config.toml
n_layer = 15
d_model = 448
n_head = 7
n_kv_head = 7
head_dim = 64
d_mlp = 1792
vocab_size = 2048
activation = "tanh_gelu"
norm = "layernorm"
norm_place = "pre"
norm_eps = 1e-05
positions = "rope"
rope_base = 10000.0
rope_fraction = 0.5
qk_norm = false
attn_scale = 0.125
bias = "none"
tie_embeddings = false
parallel_block = true
init = "uniform"
init_std_qkv = 0.0214
init_std_o = 0.00391
init_std_up = 0.0214
init_std_down = 0.00195
optimizer = "muon"
lr = 0.00701
lr_mult_qkv = 0.4
beta1 = 0.95
lr_head = 0.00759
grad_clip = 1.0
warmup_steps = 200
schedule = "wsd"
decay_fraction = 1.0
decay_shape = "linear"
final_lr_fraction = 0.0
batch_tokens = 131072
seq_len = 384
doc_mask = true
train_tokens = 497800000
steps = 3798
dataset = "wikipedia_en"
Each number is 128 + 24 x the weight over its row's rms, rounded and kept within 0 to 255. Layers, rows and columns count from 0. Numbers have three digits each. The size before them is the row's rms in percent of the matrix's.

# layer 12 MLP up, 1792x448, rms 0.0368, rows 178-284, columns 320-383
103:172139105087141114123142142130093124146117141116155141141100159121104084090133126125152137154163113130144155125127120130131134121118089145131102144154119157167157118141106126077152116079154124
105:116114106124129123185137155121158105106132150136123112139134130115128113094130116077099167139115138141098118117105155118099102132153154156113118145105105177139116154084122107085137086140121116
101:123119126082092142110112137139107132091099110111059115115086175141148117097168078145142165113105144130127151172119154131107145115153151137109129104139106126112139180102121112143127167143127175
096:124134087122138138141126145116062160093104146115129136139139116142132118130123148139133152115116119141131103126151105079103153121109178122121128177182147121161165101117158115168178159086100113
099:122146097127112117120113154149101117159111116122143127098130157161089108121133102134144124142076106136102138149114098133113121112138107160142151106121129102129138094142186130146155125145156127
100:097128180147141088157115064133116126101093160118107126178151157141090118136135137169148117103175117108089152108128160137146148132155129157102119124114163138162137153117131138101158122096133141
100:103127134105146109119122104102179089120130114139178132159135194137155127146086151157142141091123079150137162132109122124096112114101136079106108103134089131184130139053146142123140182118134147
106:125131144136144140089120073124123143122118167152142074129109148153097131141115104088104132130046150162099092136157095129132117130085117068165119162120116157156114126104110161123095164154139090
105:114106097122151123142138136107159126126108108172185121125117166168125158099102094132139138100137106148159145091102144101106125118138139127102129074157114115147109140122131132151118143111124169
106:191104173125144145135138156115110153137125102125136103103153102126116143126127124108169116137109137097144133119116151121114163116156128126084133117137109127120123134115118159154173135146148135
099:102117095129149158150141115124160076133110088135159136085153065109094144095099142111152150161138128096158131127130162166128101128135104101129178165080207154162116144142182135140122105133139092
106:114134124101102107116130117113150086109137134112180078144069106164120108111108129126095137169151139110123144100125116185114156130096133106109130095153128119160123106148187099184128114135137092
090:139141119174136156171108141121145103149153085159179113145121142076109157129143138116132082173111137124193152107086102131112059124124131097141150135159154102150103097175116112127116125112143157
092:115152142141119108141157120157111152167107111132105093147133138104119122105115111120153102093103088191114129129083140135150121135124145111140141099107146152116114106121133175144141165090163156
091:101098114128137150150106087065176097136142157142118105089150132183124149108146144135142157143141121086124111164148103135153105158125150086102108140113152158146115141148086158075150131112091153
090:120121153118117134133118171096147059096098144130150124104139161108122097119144161124159103122124103152122154140153117146171111181133087146117133120141089113113133148151147134087114134090122174
095:142153166126117089110118116132116075152134150110131125123142142116154135108077147127130109093151145142157127153159132151109155113104096111122133134132108151121140135116110139114163137134151128
093:110098119161128090108155125114113176146127136162175124137156150103133152114189106105118145106194087083162125119114127106141129091147110178092108166037102150126115124136131114124102127134127135
106:105142138118125140137105160136138183118125105150131135154066160087102121078125135138076138174121101116129107097135110058126186139121121168133090111141095139117134147125120074138093107125149098
106:121143103102146132138131131197120099109090121155157130118129114126128136149128135120160154140076130117128112137136116138157103138085085098138097108150158100117114160126124115095148131075173120
096:140130139110125107145114176137149118144082150127182116157125122109142128142100151166139138128117108144137135167156122121170142137144188121112161104130135148117105171148094130160154131115092109
100:086106150127116159092181141152106149201182136127110105129167129109080117121122159105175107108084135145136153110108120113134124145131112137117134132112137117131125162140103157076165126119121122
096:107130142133128125144105131095157113188181130061104105082084118143124115118110138131127074119127108125097138151101126097108138113108154141132102140077131171134128125125110134192084100129145129
105:139136144128113136183133122129161130125115106116136121121154156095075109135131069122180139087112099160120135154091131147111101157168094087105141120117113103107107097142093164147153136153108143
090:096119123135140150116125144129119131135134139159144156129137148174139117078155140162161142165126141117109092102150119137113112106105113113117121111086135106153129140153170116114110131108097144
104:099115080122154109130138108082131132127161138134118101164104134093142110101128123149087134151116092133120159159114129123086144161109181131125145120168121135152119135145130167144152129120140159
091:123132122117188132111139109083127152155071105157114123146118150146151118152071167104148073136077079153156109131135121081129113147125165101129126074134148151172171124145129111124125112121102099
103:096153140132158110146120138159150133120157101108127099096152113103144139072127105101137161065109145151103135103081161120124116120081079128163049123135119113125159135110105151168159168160166111
100:113135131149122127109105132161137141148101108136116100097159155141140106130128130135119174138127168148159180163116150124194161149107096106148170128121082135171116115129112112104155122102142106
095:137165128115144127116091143133108148142194114123101144145119157142099130122186182135126145113103115192112125135128151142151176178103159120115167149132123119130155158082167084173122117087106118
092:130107106138108136115130117138093147150159116149115095142096161125134147152157140175147098104139142100135131126145121124118151140111120110116148147168111122120102148131121156148161136100104111
108:118140135136139124150122125144144137144093148113157138148131190114125105134088101118108120192119125137131192121075113140083108153104134142121131178158119118122154149114120127132173124146134104
096:107111154117092104141169127145120129139145123145108092142116124074147166122098130143108151129122157106148140131116106140094125167106179120085126132125145100160115129118158159174119131107135123
100:136094078137154124132155123112162153171154109155107112153134153108108110101138131127145108112114128168153116139063112122118120146173157088132115129144112153128120113122111138161162129114105145
093:177073140116129095153135146082155149136097117087138112156146151067096128126110130156134115075158124130102152142130113141143116164121149134154124117147150151166134143099112134178159169141113114
083:159114110103137152138112154076115092145131099094134135110131126069126090136129093092100172155107121152140097095140123119139098130135134135166167116133093104158155144146157122174118136128113109
099:091112078138106099136120063095139152093076110163137123136128121156164170144173116110133143155145138138139115142190146151119134146129136127132132142167120141108094110123119136177133141168118128
108:149146180114121177180114116161114133176174128139122111116106145107163154133118092129158140117135121111199143108117100087141125124140087161118146153141124132135175144141133134114148139137103119
096:202104162131106122115135090077139138148149169093121122107148121154153153110113125127116096120100133143139119133138124113137090157152154145132074127155133173123167129111084135135172117151108145
090:112108173092133121141146158107140082112146125124137144131154071104123132100150116141147139112139100109133131104081154131163124081127106168146107127150114138140151145142122141095119126094124134
103:125141109133154105093125113129182115148143154135090099138139114128151142125137145113083092110118109129126159153169130182156119080128148159151098141109118124113116156142108103091132126131140093
104:135148149112161195165124095123107139105103160081149065161143149079142103139135140117111076113182149118118104132134146141075104149144144151115121162122134104138120090095109097102144115102084169
090:147123124082135131160131139111112153140116144109147128209110137131117148141114134142149180127166065156118127139116144117187132159122140135111157118117135107128136153114145126132130191144100066
100:135167141147088163146064110119143116147113118118146120138166123119101131114156143129124149134163126120089146112114133073085114141111120113130153144133128118158091113091121148117107139108124126
103:122147053114158153121107114104124111139117102137129165184119138098112110148135145123123117134121116168127146115129149056156124089167136163141134104140121138161131135124190162113129149093104094
096:132135111091156147122129122116120131108154124120184111133116119120124110105140136118105123152121157118127182127109106149112125140159144130097191114149087118103114183115142153187107104159136129
095:155086131126129108058071143141123147149106084133150095123136116127151113061144067150112156156145082203146184126129132135168113131135134106082123161142097095113096157111094122138128153140148146
098:151151084147089135157118171152139139108101135110122112131072138128130115133154146116147136141160090117121138142142131150110139135120114083095167107138099159128128145118131167171155173151114131
102:161137133123135104136154091124121125159106160123096152097134146148174159098185111156151146165136120129119131112124140129179130122128108102174096115149126084116116169182087121131122174110134129
093:177096134137149117134164141085107137111161156136135140150126145129153129143108101080085115125124099126130157104154146122156075152099126123097158147135162162160157129149159103142129118157165133
097:105122088127125190125127151157095156109121114159149126139125108124109138151155148097143158126105097099099119132168165159106139115184114110129081131106120156136148118115123138129114090103153149
097:121050124128142113123142087124110100105143119088135104112124122126132130133119096104140142142136098154141140118108134125180091143126093147113102119099107124091113120108131159117117154165119089
099:093122161148114112160111127165134153114069113105123123131138131129144115088130089137163137086108122124124157124162123152103119099142147167113121103145097124143132093116151136102141131139137188
105:122179109181141103100166105132129131147145171145154126112124113143185136154148135125186124129119087117138135150109148142138144163122138090101139157114080131139106144113183080163118143144119149
095:132110157112133146150181139118103077154122154142146129093148101121138127135124123151153210107188092105157113133140110136139115111135135136120165109085144089144149146124128123161123099107126090
097:147130071189132114093088104144109088185116115148136139096149153150122150144150085133137139113104133140144124160118128092095151112137149136120164122132122102109082124133182106118105163126129145
103:147131079086148107119115110121145179146115107143110118082114150130117127152118100112102144125140139130166101134145108131152131107106143164113084098153137133150159143166120120152146123108162108
091:105158146103151162101096080115154105110177131153111107155095124145114113127127110074139096123156116116143123107134120091097156121165165130159119142105127116142119135134143116115093095103148122
101:114116087100138091153147147188150140131125161128165102154162112159118161092127088129145115116121167147090158194116111134104121137090135119131110118149137168186127144141096119112126134100115112
098:069146167139149106102071130155140136174094133129149113137155129109124103146085124158140113170127091130080160078165126107093172149162141106149132085165124133141097129128090168089148131116144142
087:092120118111158118144127080157138138161163161156150139134116102102154154131130155133101133104158148109137133145111154103130148114118126121121100137151163094141121152104145150122133124153117140
099:121117077099137101116109099093164120092153143145137135161110163123099124134117171096109136076118139148128157112131156138163186074125124158121118146123145155111132102182117145115144107141110126
101:123169153116153132140116119185166144139139154126129107099100135156102113139108150155132131136108123130138136087126140129077097184135120100132158105118160159112110165172107121154101154077134124
103:108162124129133101173100086124133104155153121198118134089144134145155137172145115140128097096097106170115127101133181107127097117102139120141096093162097123132124114125131131131115108116132158
108:125124130136139123069113139172153148137108116097078128102100132131104150098119145162155097091150147111131091151125152163130125116134095117090122091128133165107112127118110105173109118134144137
101:140070142118158118068124147129143107137175118124124116143126119119150177129156086101124165119118115156156186171123158171112124122122135103131151159134131054121101115121114112091089144134104087
117:125113124171156135104111094147082122140119121102113147105154159129140142139132155134091124161145104149180178122082120166108138117157153108108173142113143131160081144113114120120124143146150134
095:148139110098120110112140147141132123172123125142145146098102149114132162151159120174134131085119101113106106159110155150128137083149127111148137102159131106136125110154140107138157132103142152
101:132122114102093107152136169141080121151092127120160096163163140159109111130107166095133088158139139087099132134142120137094097085098060104131095136128097158133161096083109156144140123131166126
104:118144124097132141087131119135139084092118139104124137150140124145100129105087120138144156145144075126116080108153126172144081108113119108141154104144116134125128162136103113115135132079113121
103:111156130140155107115117110110135114112063083109118105141143081138135139148133116160093160160104130127146110149101099109161111159127129129113104101124136085153159094153092116158109162123141102
095:141115086147159140120129125087181112092109130160086085156132194144176086100090115153107088143118138108115148173220129114108164122123132150115120138115129133145126131147139104135150082110091147
106:128160114155134100084136134121102156120156122140101118112116119118064123056175164110146082149157133126139138159138151112113155131123092111126111087162138146137128135151137142116165161096123118
102:159135141118086093116112146173159114113082163100127119093149138127109061156133101098147142135114129101139148086096173193129137158122144161139124122155095092141160168142174151113130159136110153
100:144152102125100116078084111109135156115129172136136127102129123107124134109108105171132126146136121133139166102116113081144170134136100119137169130106094130083125109058110167113125110115140121
078:170165146127129124129099073081131155134045116119154136158112102100089128146109135122160119117115157146169109120144143164123131101148124094116116094110120134106182147153144169095127155148090167
099:112143165115154118135166151094129174122132105144143150142150157144144152105154124148153095114148152074154092098129143123113128107075125161120118126141160097149124091116109103180116106152123156
092:176108106065142093105122157157130106171133156116144158110103157125106116130153104118101121130107112083153142082136113121158128167118135116107140103156160108105118112090125149109104144142136138
103:096168159162119167128140115100152150130131125063111086151117091127123081109135123131154136098147144101115112120149124085136142148121112131126127143115096135112126139165124162127114114139163081
102:131111118171157130174104138133115142133092133128126111180112136133124118100164123145085136142131168131149152105128110129124129106105148157104137081125130120116090154129143153128098164116114117
090:140109091114084119152134107128139068145157124129162159119100087103149157092139138126134150133125137058153127090139131150153107101136118114106090133137106088148109141113142114143098143110099134
088:104137109114178157121125108160099157150133126133117130082110075128152124156155104110121150181097176160127157140122121177136158130183168121118125145125145157148170155114121163057127126115141165
119:167124103136119162129133143170111067152120107122173106130115147132140113135129136150119120130121131118130114095120134132159171111148109140082095107123118127155125157134146118086114085089107099
096:120101112101106081122107126098125102139099123123133132118115167094190122124172147165108121142122131117112101174100119178134124157163148110070104124126129111143140136109162124093119116078139109
098:155099151112147118134096172123082093107136139118103115151138144136106091108149116097152116146157107137141143117139117157109169126118106132091088135136167127166149136087128169112165118147130127
109:132128142134110139142104165131155147124138151142124117138120121157119117156113149128119168153142117139139124088111089157157155134125117141112143071108147148140090129075163125167119154160135123
099:066118131137107103139151159133129113123138123122180137150133148077134151151140120155142099149090137173096118098115126109088107101166098135094129111147101157121133123104127089128134138154146146
094:165183070146111094100158134118133121128140145119147111172131161149133164132129134108147124128145097098084151134116093131138137121094182144107137128162163156112133146150135131138126137130144101
108:172148126104139140147135140105123157101139089098164096152111144183117116121139127118156103136101140128148152088101107134103146162119130133133136135131091081151114089123116147122148119142122108
097:171139107132147141106068122113159108133062134099106121144145143104148132146103142097125096155113107095122159115124124131151140135083140125126110088146108139167154095158153142094111136077128083
104:102159142106119123140104109103147101085135153164146137116171200147111094144140093156151139115143093133132141135148155150134138112176145130156096093096094125146117152114134140123141092127100143
105:122076112105137138148096146101133106091088173095080126098162143150134153071142124145133160141146109132115138123163135158143121124089152166130137116155100171110109127148126114154110175115109116
098:128123100103075161146134121116150110151130130093119167140162138176129171095137116090106135124178076134124106098111128084143091096118115072076163158134138176112154130122145167131123129107170149
095:141131122110155131081098088184137150092130146073150118124161149119091159203157092153075138147095140136147167136091113131121136134115162136100134150126100103100125179154093118134124107157135116
106:136108107145138135140151114145098145141114136117091084096116124099133145104151117131127109162136132131121164143145155126118138123109117120112123162106092090155131125102119119122137172099136127
089:122141117141167096144103092145104080132097113120130123111129096090166117116127089124193091152137126132142122139159116131147173094112107102102148154109112134098126110112138094142119155131157110
105:106141129133112120127117134118167103118074140175163105155145176112112139100125186146056161149130129127125139140099117098161082115137178126115123152143147118116131124185094155149089138132114133
104:088143104136145168112150104151137108113140148105150102107110129136126138116156151119127138101137126139166139104119150126164165154146167105173160133086137154133097096151126118070155110162157104
110:128110116126172106119148133115108156116139205128155143142178144146082135164181153140120174123106117156132114113102133166148091105134160161119115109173110113100101106109086120146151138098108172
113:114126124157107166117134133179110142181148130130130092106151189105130094152143115066118097113157124140119116093129138109138137146151088154097156103143073099159104072118133169143144159115132140
113:167116144104179148134127144144201124166157130135098155130170131059077131137117134092138093134123084152134077117095142140112114120117097123138122129135163171137137142098103160147131134104117094
093:110139134146093115148110103122165124126117141125137124101129113134160122111114104126120155133092125138130138112173159083095136115122170090123157107127144098170111137086104149125130111128112138
104:119122179114173134090103147140131166124146170152139142103129077139121092125154103108121156119118159129113095121121152170148120167129087135143111099098136135113133123142102099090191144140126144
100:126137101127150166159109151120147150130108115166168124117139173160125121171139108145149114117167141141139131132110156139165091132106116148131060166126124144122123138099144104079109145127101138
105:082099130110137131139130149138153117119095128169137098130121125102072141144168134175092159140136105139123119131078131118107135151152077117146149105120104116097097089119138148088153164123124094
107:126146117123162125138078130134148164109105129123116112121133158168124105155150135132132108166067140109119150118129112130119118124167138157119152108148136116148117170129134135164124171082136116
099:138119126131144126102131094114129162127141148133071115116137104076127184118152090108149157171137101158142168113145135177133100113118165106100113115162125139138159129158108106129147155110131102
# layer 12 MLP down (transposed), 1792x448, rms 0.0201, rows 178-284, columns 320-383
101:115114141086153092121095125123144092084125119116142083098133110100132148167168100133113124154133108128143112129141154095170137086140129105144123103074133160138091134134130128130151120160100120
104:128169126134127162116082085095097144093139123126135129161137164138133140127096120098160111146140130078104121159123160153136086091155162078138130120128140135155091127087126110142126160135097170
097:121124121138174122127161094110146118139121126136171120123149109134125132136097134121127152137093123160110137122160120131152157098116105081139147167158136149140121130144142115148121113101130120
103:118155152114087123119128114156162111129137127122124149132162131109123125136127104132129120134134120141119133127139158138139116139090104154096111109115113150081133143155161124097088137111133106
095:152128112131138108114147106154149178074125155126107113141145075114137121150107170121140133079164108110122121075127176112123119144132129150144119141138088116150136134111111103116126108121119098
101:119123112106104052137082137163134126153110141152132149128101118135143139132165129184166136119123096121128153131127110119063109168065081122154158086152115151131135159124099108146113132079147166
101:105123121140097094135165058142122136138128172120120112105139113133137139153122104121149098135101142126084120127095132117095131103153099152153125095127155099100103152171147149097102127094107155
103:142175124126165122151134163116177124136129150127119162123141130101150180144132137096156125171138131123139133107113126127148147147109172119138099086101127103118086148078114109134112119128149122
101:138142107095127154060166096113110136098127134133121114103093123163126096138070096139096142153088160093123117141098131127144059146078148153131094131125117150126140124115142121105090127124132132
107:090131149154119101106113103123128114102141128131112090147105130151160131158119097158112103175078093157112146132144095124112118052154119148131130118110082154095119098086143109106127084097111143
098:125148126113113109106142126138089138079068153129126064117150131103138132135141099110127151094160117123132174121150134155079112122140124139126098103141113119115139126107097116133107132118127149
103:109137137105125144128147118121108151087141109133131124116119122145144113136123115148132102095132140119174096128106146131075077097156152129104088127125134127136107132145135107104110147134118095
092:133131132065082159109098117174097111126113125137094142118115156136133103158114125120129096113128088125072116103150156090124120136134112161091180078102129157127162153126122115126166088139110115
091:114156099147122075117091135114108123144152130128133134136163108167142135151104121114139145106158131074122104151140192101112127133103093130067137152146094153125124161120127075142134144168126128
092:122082090133110114108155165159094157130129073124152119141127110160115163121120129149123068111119133104176151131137116114138118088126091149121151127148092089148119105142106113116137136162138029
094:126136110135097108132120136190120095116147092121145144137173133116109149170131108153124106145147148117157132103128171129130142100112122151197106131100142135127094122107126100139165091131123134
095:084111166115123136116115100147116166100125111141111120133159134150120118113130142129144158154160098069126153106120131121109097142137138083107117115118129114125143120153126094142134105115108155
093:123146121117108138148141153114140116168090143107115079141134115101147128145084116139134123153115164162090144156115112146078147182106102119139126136164162111162115116128124146132108121122121096
105:166134121138110135137089134118143077142134184124108154091132105124129118142148118075195140102144103142133138155141126156111125142131164104101175176125184111168114109088142155128148142104106168
107:169101125134096178094130123086129149130166082084121096160081094130118069159108124107138122096115161114135153114097152132095118083166134123130117122087077190105144122135181121131146097154148109
099:133157135188117153151125084154102138123171103150095100104118119168169130131107113144138135135121123112136131116113130128081118133128065133117088150157137117154169088122154108143124118128162111
099:084140121112145109075128153153125138106168138091108142150099157136156158134137117157089111171135161048153146102111126147148127121130123148131137107130136169149092085139118123126158100098132182
096:111126132161126151111151129150119174099150149124116103166134122127122087156142109099140105147157087130106165103165125117135086136118088154120095085138112143128102104124129113122113125089099155
104:070174108127133114113098114169143160113152154110144154172099085143139124075142092147102099091090120096109121147145178136125113115094100161122160104129134133129169123131151120163081117171155138
090:127103155091130114155107110119113128107160105115125114141095147115120135139103095092103079123121122079121173132130116132157119110108174167127104151090081143143092108106087137152111122135129179
102:137140108086109120130098122139135151099144114130126152106128106134098116148164110168134135129158111151159131106090129170145121134133140174105123100099132158142153108087159085158159122123129194
092:116126120135119081129149141153124109128119156119134109118112089092112120126139123166098152117162117114107110155129129129154107090123130145131157139112095107136138128127137114142144107188130120
105:159107105134136124145075107149125099108124112148081136154121142133085082139086164118127126116115134111138148095130113080134144147123129138129164088137111126155131133151091129132147133141124090
103:034087104124126145159159130093119140114092161145159102168123136154157126072143151125114097121137113123118138068131160137175085144086113163104147119151122130091129104117110143150121125123151145
099:128103097070127135149138155136110164144140119155102157156116093120160132131096122138130089090122124060130110136120135112148132156126071118149140084126127156136118123125167159117138131146129123
095:129093125127120153122152121114099157097093138132163108154141120122142116174162140122104132147142105182135088128116142152132103083120124166157131146120142115138131117161159128097117106138114124
101:135139161130178111128120159151105114147118107126066106108133113126112092139108105153154180098124192116112090117153149143082146118138136138124082136163144091123128166169140137183143126112171123
092:116152103127096102149088096150106076131148065117118127114138103153100115142093134106120128116103100149107128115185152106137100112110063160118146119134095112101126135142113139100109137138145145
103:158097123123132180174124127167099134161121166139109118136089159125136146178134145125113134091137129150110120114103144164087140084086123130139110102120101120105104141151120108134096137113106144
091:069161138083113148098133121141175099136112136110116098138109149159163117121158119118164114111104122125136098080140150132134146121191128157149111125121110133107159138139103128121115131132127143
085:139155130096100133084155109147130147118105114101123129109141173129160139151095128113131128084118137099077143133145153156168126091136121112121115140141130161110091126135161124117138109124184093
098:184153198137119118145115121135121108079186151077147111111142171089142128133111132117138124168118089143112159110108158133126100115124114126096105135110142110107103126145113112106086137157159109
104:134127092119152111174093121147108158095172142099066135145112154149119167097120165144131096117132147078106130119144170150088129107125102109096099124100141154140085129136140128125068113114127158
094:133150070120161151164108147137078101119146131156105111121126087107112118144171136123133133122176121130110140107124120128080124118123089110123154131122140091137111067078129101134156143105143113
092:085148125113123154171146115103095127113134150157130188149134178136141134115131125132097127123134144090128120145128120108085119162146149124108149116118134138131139073144133160110123100129161126
105:147092116165136123128150053138113141153087167187149086152134132095108132102131123127084094102104122125110123112146119087130094155133130112172147169137130171110094129152142176134166159099130150
103:083143106127093141095129154136115142130140180106087175094113079158136169142122157140141109138132144130107122127145124140114156118107135105135117152125072136164114093108104125138124097129171139
093:126148093152155149109121159150107105100118130156113108110129117145130136126146135104130091112094129141125094111132104158119142078099150112116101135112126138138115128151087104159118114125164181
096:137115133128163097128139124165139130128119098133178130120097143097119103166072143139088145103120126106144077104150110184116153153137128153122115136091154124105156149120150098127149148083134083
101:157100114150145096131138143120125105139143154104114075126120146170127123173121116138123140149118179107130131153096087114127155187128110097129115185104145131072114146117083109144157135127115137
095:106109103143116113123134144168150109113097148182091118157113097150159146120127140132155109127151124131077103139130075119183145118132129110153141130146146145146114119117146087089123173134127114
091:121094139124102198120117161127146150087086158139114125170143090141143175181120131059118083092147125103123137129104142121142140134107116159198141109123160122170165137109133164132142131117116085
095:115145111096086154126127146122167119151086079158125099163142085164139164154131178112141134124127093114129117144122094122141160139130122146118173110158118134153114146119084132118103065100099098
103:097166136145108132127107135160142119116114120166164084152108170113111112168133158141093169142124117115149134130172128121092124145143145103119106159090130144100102108095121125069113094102150120
095:107122138112140138093103138131124108129122134119107136110081096116125099124092162157105185189105141143139111075139098121110130136159129136124138147134108108103089148120139170156097109147126148
094:130110120136134108140125107126136115090115125112117110101105123161174117179131119162103139077091127125129121114051120114098120114101156121166112112122132102135143154151134099185143153137134126
098:166146134098122146130129129175131120098132137167166102099105106114135114089124157136142070137130100124107135102108105116089138133103122141109108102149117175148119115091097101114134108128152146
098:174139114140104149114124143121146139128136113138107144117121116118113106113134112150146151133160147157127150165082101102117133107126127140105178179150158130101104177186122114112124086110109118
102:125080140136109123151128107139147123108125094146136120107151177160151138122111117159143123141141182146142126132127167106158134164137093116170134139114146157148078132173078107125135146087129118
093:123173141154109094160103132147096180175144144135095172155133150136154076135172096131102153162141088110108156099128151076074116086093108146145154154115089138087113112135121130145157086132156135
103:128135128118092111160148152149184155088136168109121125108134133136093112121086134168145111115129143114155150131169149135123181131108124136098125118092125150153120138133109120127159106122124088
103:136070138157131149108155109162158112138151117150116075150129148103149168121113153142114144145124127103141129185109134113103113152128116174131133127103117086131156101137076113087156122140119061
095:178103112150124101140136164194127138141102153104106163118141160156124083121120152166119129131146126115124094105084137103106114162085122157066136133096140089107130143134114111130158077139101092
103:141151162144133100112125153128149148104149120140139090149154152133147105120134144099102148159090167090128115129122128121091143113133136141149168086124124103114117129084155149123146119163120126
099:106123099079091160124145118150134128111162141112139135106117178124135110153119120115129096104121132086126132107101149123102137080084131127084128123125114132121132154175112097158110100147158093
090:147127098106144142125139146157105130116099118151157105079143145148151119099140110133122141121114108089149118131151121103138078174134139155142184140101144130082114116175116092121128116107164120
094:090134152118142079112123134105126109131137147136125156132115081141139116131115122147125142165146118140139129108121111130110094147101127151106154137097109141108095135178130124092165152095135100
101:104152125123082116118163147125127142141135126113124138117093107106168134130139120100114119168163178110140124126097167120122162116143148145161099119147122118180128123120125130121122114122117115
099:113133124093142129085112120115113144131108148072104134151107126114127104056084128131124125157146137136112166146127092115106145139148114123122133112120149093104114094117156137130134144153140129
101:111144149153066155108140116147116100123157140143125115125121145142161111143142135108159134185112127154108140147097141088099081133117153035156103103107087175134119119144115120153105117133138072
100:043141177111137113158087092127129147134136127135142122128134118190117116119117125118136119112115140119134111103123081130124119169121106125116148135153089112080128114079105134152109117110134145
109:106109140154119133091108144120094142131133114162128122142143111143111191104131085136113099137077168118085097116076115148185089121109162141180095118129102112139152133104112113137117137095167156
096:142128124135170157127100141150113109124140131134111143100123121145119138145137121075126116138162136094135156122109100136127143189094136084071089124118097136111177159122108122102114097112098159
101:165115129137127159146134147121136098099104121133188117118105114133159137145128151178111147100143107122116131110139127096153128093140153131126110096140117129129079116126071113120130134128098159
098:154135152173127146115133100140088140143149113122143111119120136157125090112149133144102166054161181108160092126100166160113115116120107135160099130167134113118106125152150149170140073157141161
110:136147136148084132160124150130094117137139117104107174080071096134120126155101144125112128107128135096180144116167141103068139162104149101128124143134146143140121105110146115130200126154118099
091:124131151144083143179146139132116094138142096144137121073129080103133155101111116120201109121113146116126123139096107120134103137163103121120095122153124156127132105082135096121110162128086115
100:074115094102109105137140081127153102171138144125131158109157169169121160120127174131124135143116100112161120136092135096129134136129141131134138134111099151126129115160097104141108145152153160
103:166138160149173150167133114140118158111129107123165142115122167112099099115138132172116142135111124109104137187155137138113136135166129120114106120127134103107179112130113101149084104118139101
100:168157124109137120115123147122134119141124129125138132080092070142128150121109120110144115062152106160179104110171163119083148128105149147117070142120125111131174153109154124129115138123141076
083:081115084161113160098137153139104169146176111133125132112101095169156120134099146122142151120138096110123132142096103111138123145139118127114079142107140106115137149176143111134117160140160108
098:064145104124146148050091152152113109163134100156146097074100103128113126141148102117151084122122101102108157167142147070113141146136125107120119087094128128139131124130098046120129141144180113
097:120129152121108110115115131120115155106109074144113081122155074123135142176118178132177101094182096136122111108102124120110118146085159168130138133140145113125129153181167124129156080147160125
100:137112118116126145119173129121131138121156138158150206131136094127115135179111156090113145118099139136107120123111144150085168106124093137092138119130091146131167133218129144126125104113094166
109:127140165110127060064135103137130119122153123116125154137101113115138105129120111116197117093131115147118154132122140118124084138133109137135139196107132132113124066117128084100174122112121131
093:113186162163165146149114118152167121096132088113105127117106139135127103154113133120157143072124122094117124145121141114128143127158117113144141125130130130116108070122123149090076118157178074
090:132134191137144130131085131098138097133122170110120075155120102138093186117129137146097163133076122070165150127109194092144148148111138157138116129168115071095138172118141131135130111144129168
133:093125150107131111113136138076154105101126094127157167130119148115127143164125144138111112126140132145113134139121143134142089135120145106100123126111124125130123101134138151144136167126123168
097:178132123150139162123119108100107133099144084092098136075157125141109122145089150145085133142183114114161100118118111061164148060137141119163167148136109132164107144138134126157135169130158097
101:137167105159064126112141110192162103089108115120123127134108082124076099098139157119117119154122130144121166130117133083155067124138143130093142149139139110125115095119127112122142116097067148
108:131117119132146118117129112131141164124118153091138147136151128135142131091125138164135113123161114098130146181088104131154087140117120091123128157125149088169142106130135132131097122129113094
109:151127148112124126117088144157138150154117102086075073118148135155129106138118152040142108130140157109148105097131162154143119141146128130152128119145152102142123101155132144117139175101108109
091:105098104114132152144139100102133109129126134138194114121144092135166138128150123141103183102171186141170160098132109116168161167126100131126134154117158116154113068070142119151109124149107115
107:117122140154142132099092108122121128152111134122124123163148131083175111113134135135112144133163093139103106097146142091123117118146166123141130173075133166161126148116114126084129133079130156
100:123141137123095107109118154156066183121146132140116139155149108145131144143167082114112141118111122098142164168159140093115091135160122112091161129122174125097066125134170105122143107110142137
100:122116118140086111140140149134176133123145124110158184124073097154090129129163094153112075131148159111124150100126132115133134183111154152118127157110117100129153110109091114136140134116109121
106:175145132138088189141126170145154150104137144143099164135129132111135143140126145125115125123097109110120139103136101135125132144115130147134110105137121150126141100133120127138129107148113108
101:110146141106112153121128125133106165138107131126134091137129140121136132128133144120083127058106125113071112100144105128133108180112106172130104116110111115094122123110108095125079122124111108
093:117139132098129127159144168071138115112161133134151089135144122121114104139124140141121121133145125160148115160139122125140161154089112105105121126139155167158097122142190139107170142133128130
102:129137152122124141153155148151138139130131133142153157125143107114104148103141162119094136116106133157125127131157124081149114139114095118161105132132182107101086119126138170134095124146111132
094:129088117117175166110114124181103174095164111106134105112136127187154096156083159121127099115138146137093146123163104095125117127124091181107108123165127151143121139177132150110099095132086143
101:138134128126091114125174142134137114117163165127138140140086090135150103135125144124138125073132091129169127149152101130120134099093106157148119106116100114108145143082140104076115133142165149
100:104133145116139101119052113136149120153131146126096157102149103160158140116100110128128129105134076117094136143182088132150120099146133134148125127176139109144128068119102134149097145112155184
107:162109120131079112144114118106129183145128078133099155172128124113132132140140097092116088150152168110128125136113086098156125156132107156142133134131148129146160135193173152101125094145140085
109:127125083179154131150135122153122129132123139153112110091115116160081131108169133151114094110156120045118118085132132155180106107176164124141113147122141103110139117129110182131122119088124108
107:162108146111155107082149090152119095107116094159161117153101153132141135105135089138159133118168114108117077124129149104153096132125162129112080099122130113131114176123141143121101131082138104
096:153095119117146162100095127134089122095125117103117125113149155132110161089174134124153158081137099114129152117108110124148124174099060113115128127088143122105161109180118125099113179157167137
102:158093112137128124141158123170121160133147123126128137172100150138146129100103081171128133143135131171108126186169135122150112119097114142132131161133113118067107130113098141117113136138113151
096:134159078106109139123122132098082126109154133097139141170106119112120140120123115108110168132177114184119132142148143087101076090122125085159170143086124155134112097139155122152160138139129157
102:112139128156164124108144149123147110136145127129131152128162134147176160173093122124144083127169132130089114070117119130112109140126140117130133109105144115120127099108131079125078064161119168
107:145135142136123153119154096089099121097143129136150095142155134144182177097143127130123088147157164184150150144137121070131134168125118126125090160090102120114165138138122136116116099139136148
096:100084123137118139150114140127120112072165123175119150075140162137124109069186142133119128131139116121158153159152126160075142102140152126089093140165129169123083151138163135087102091110108141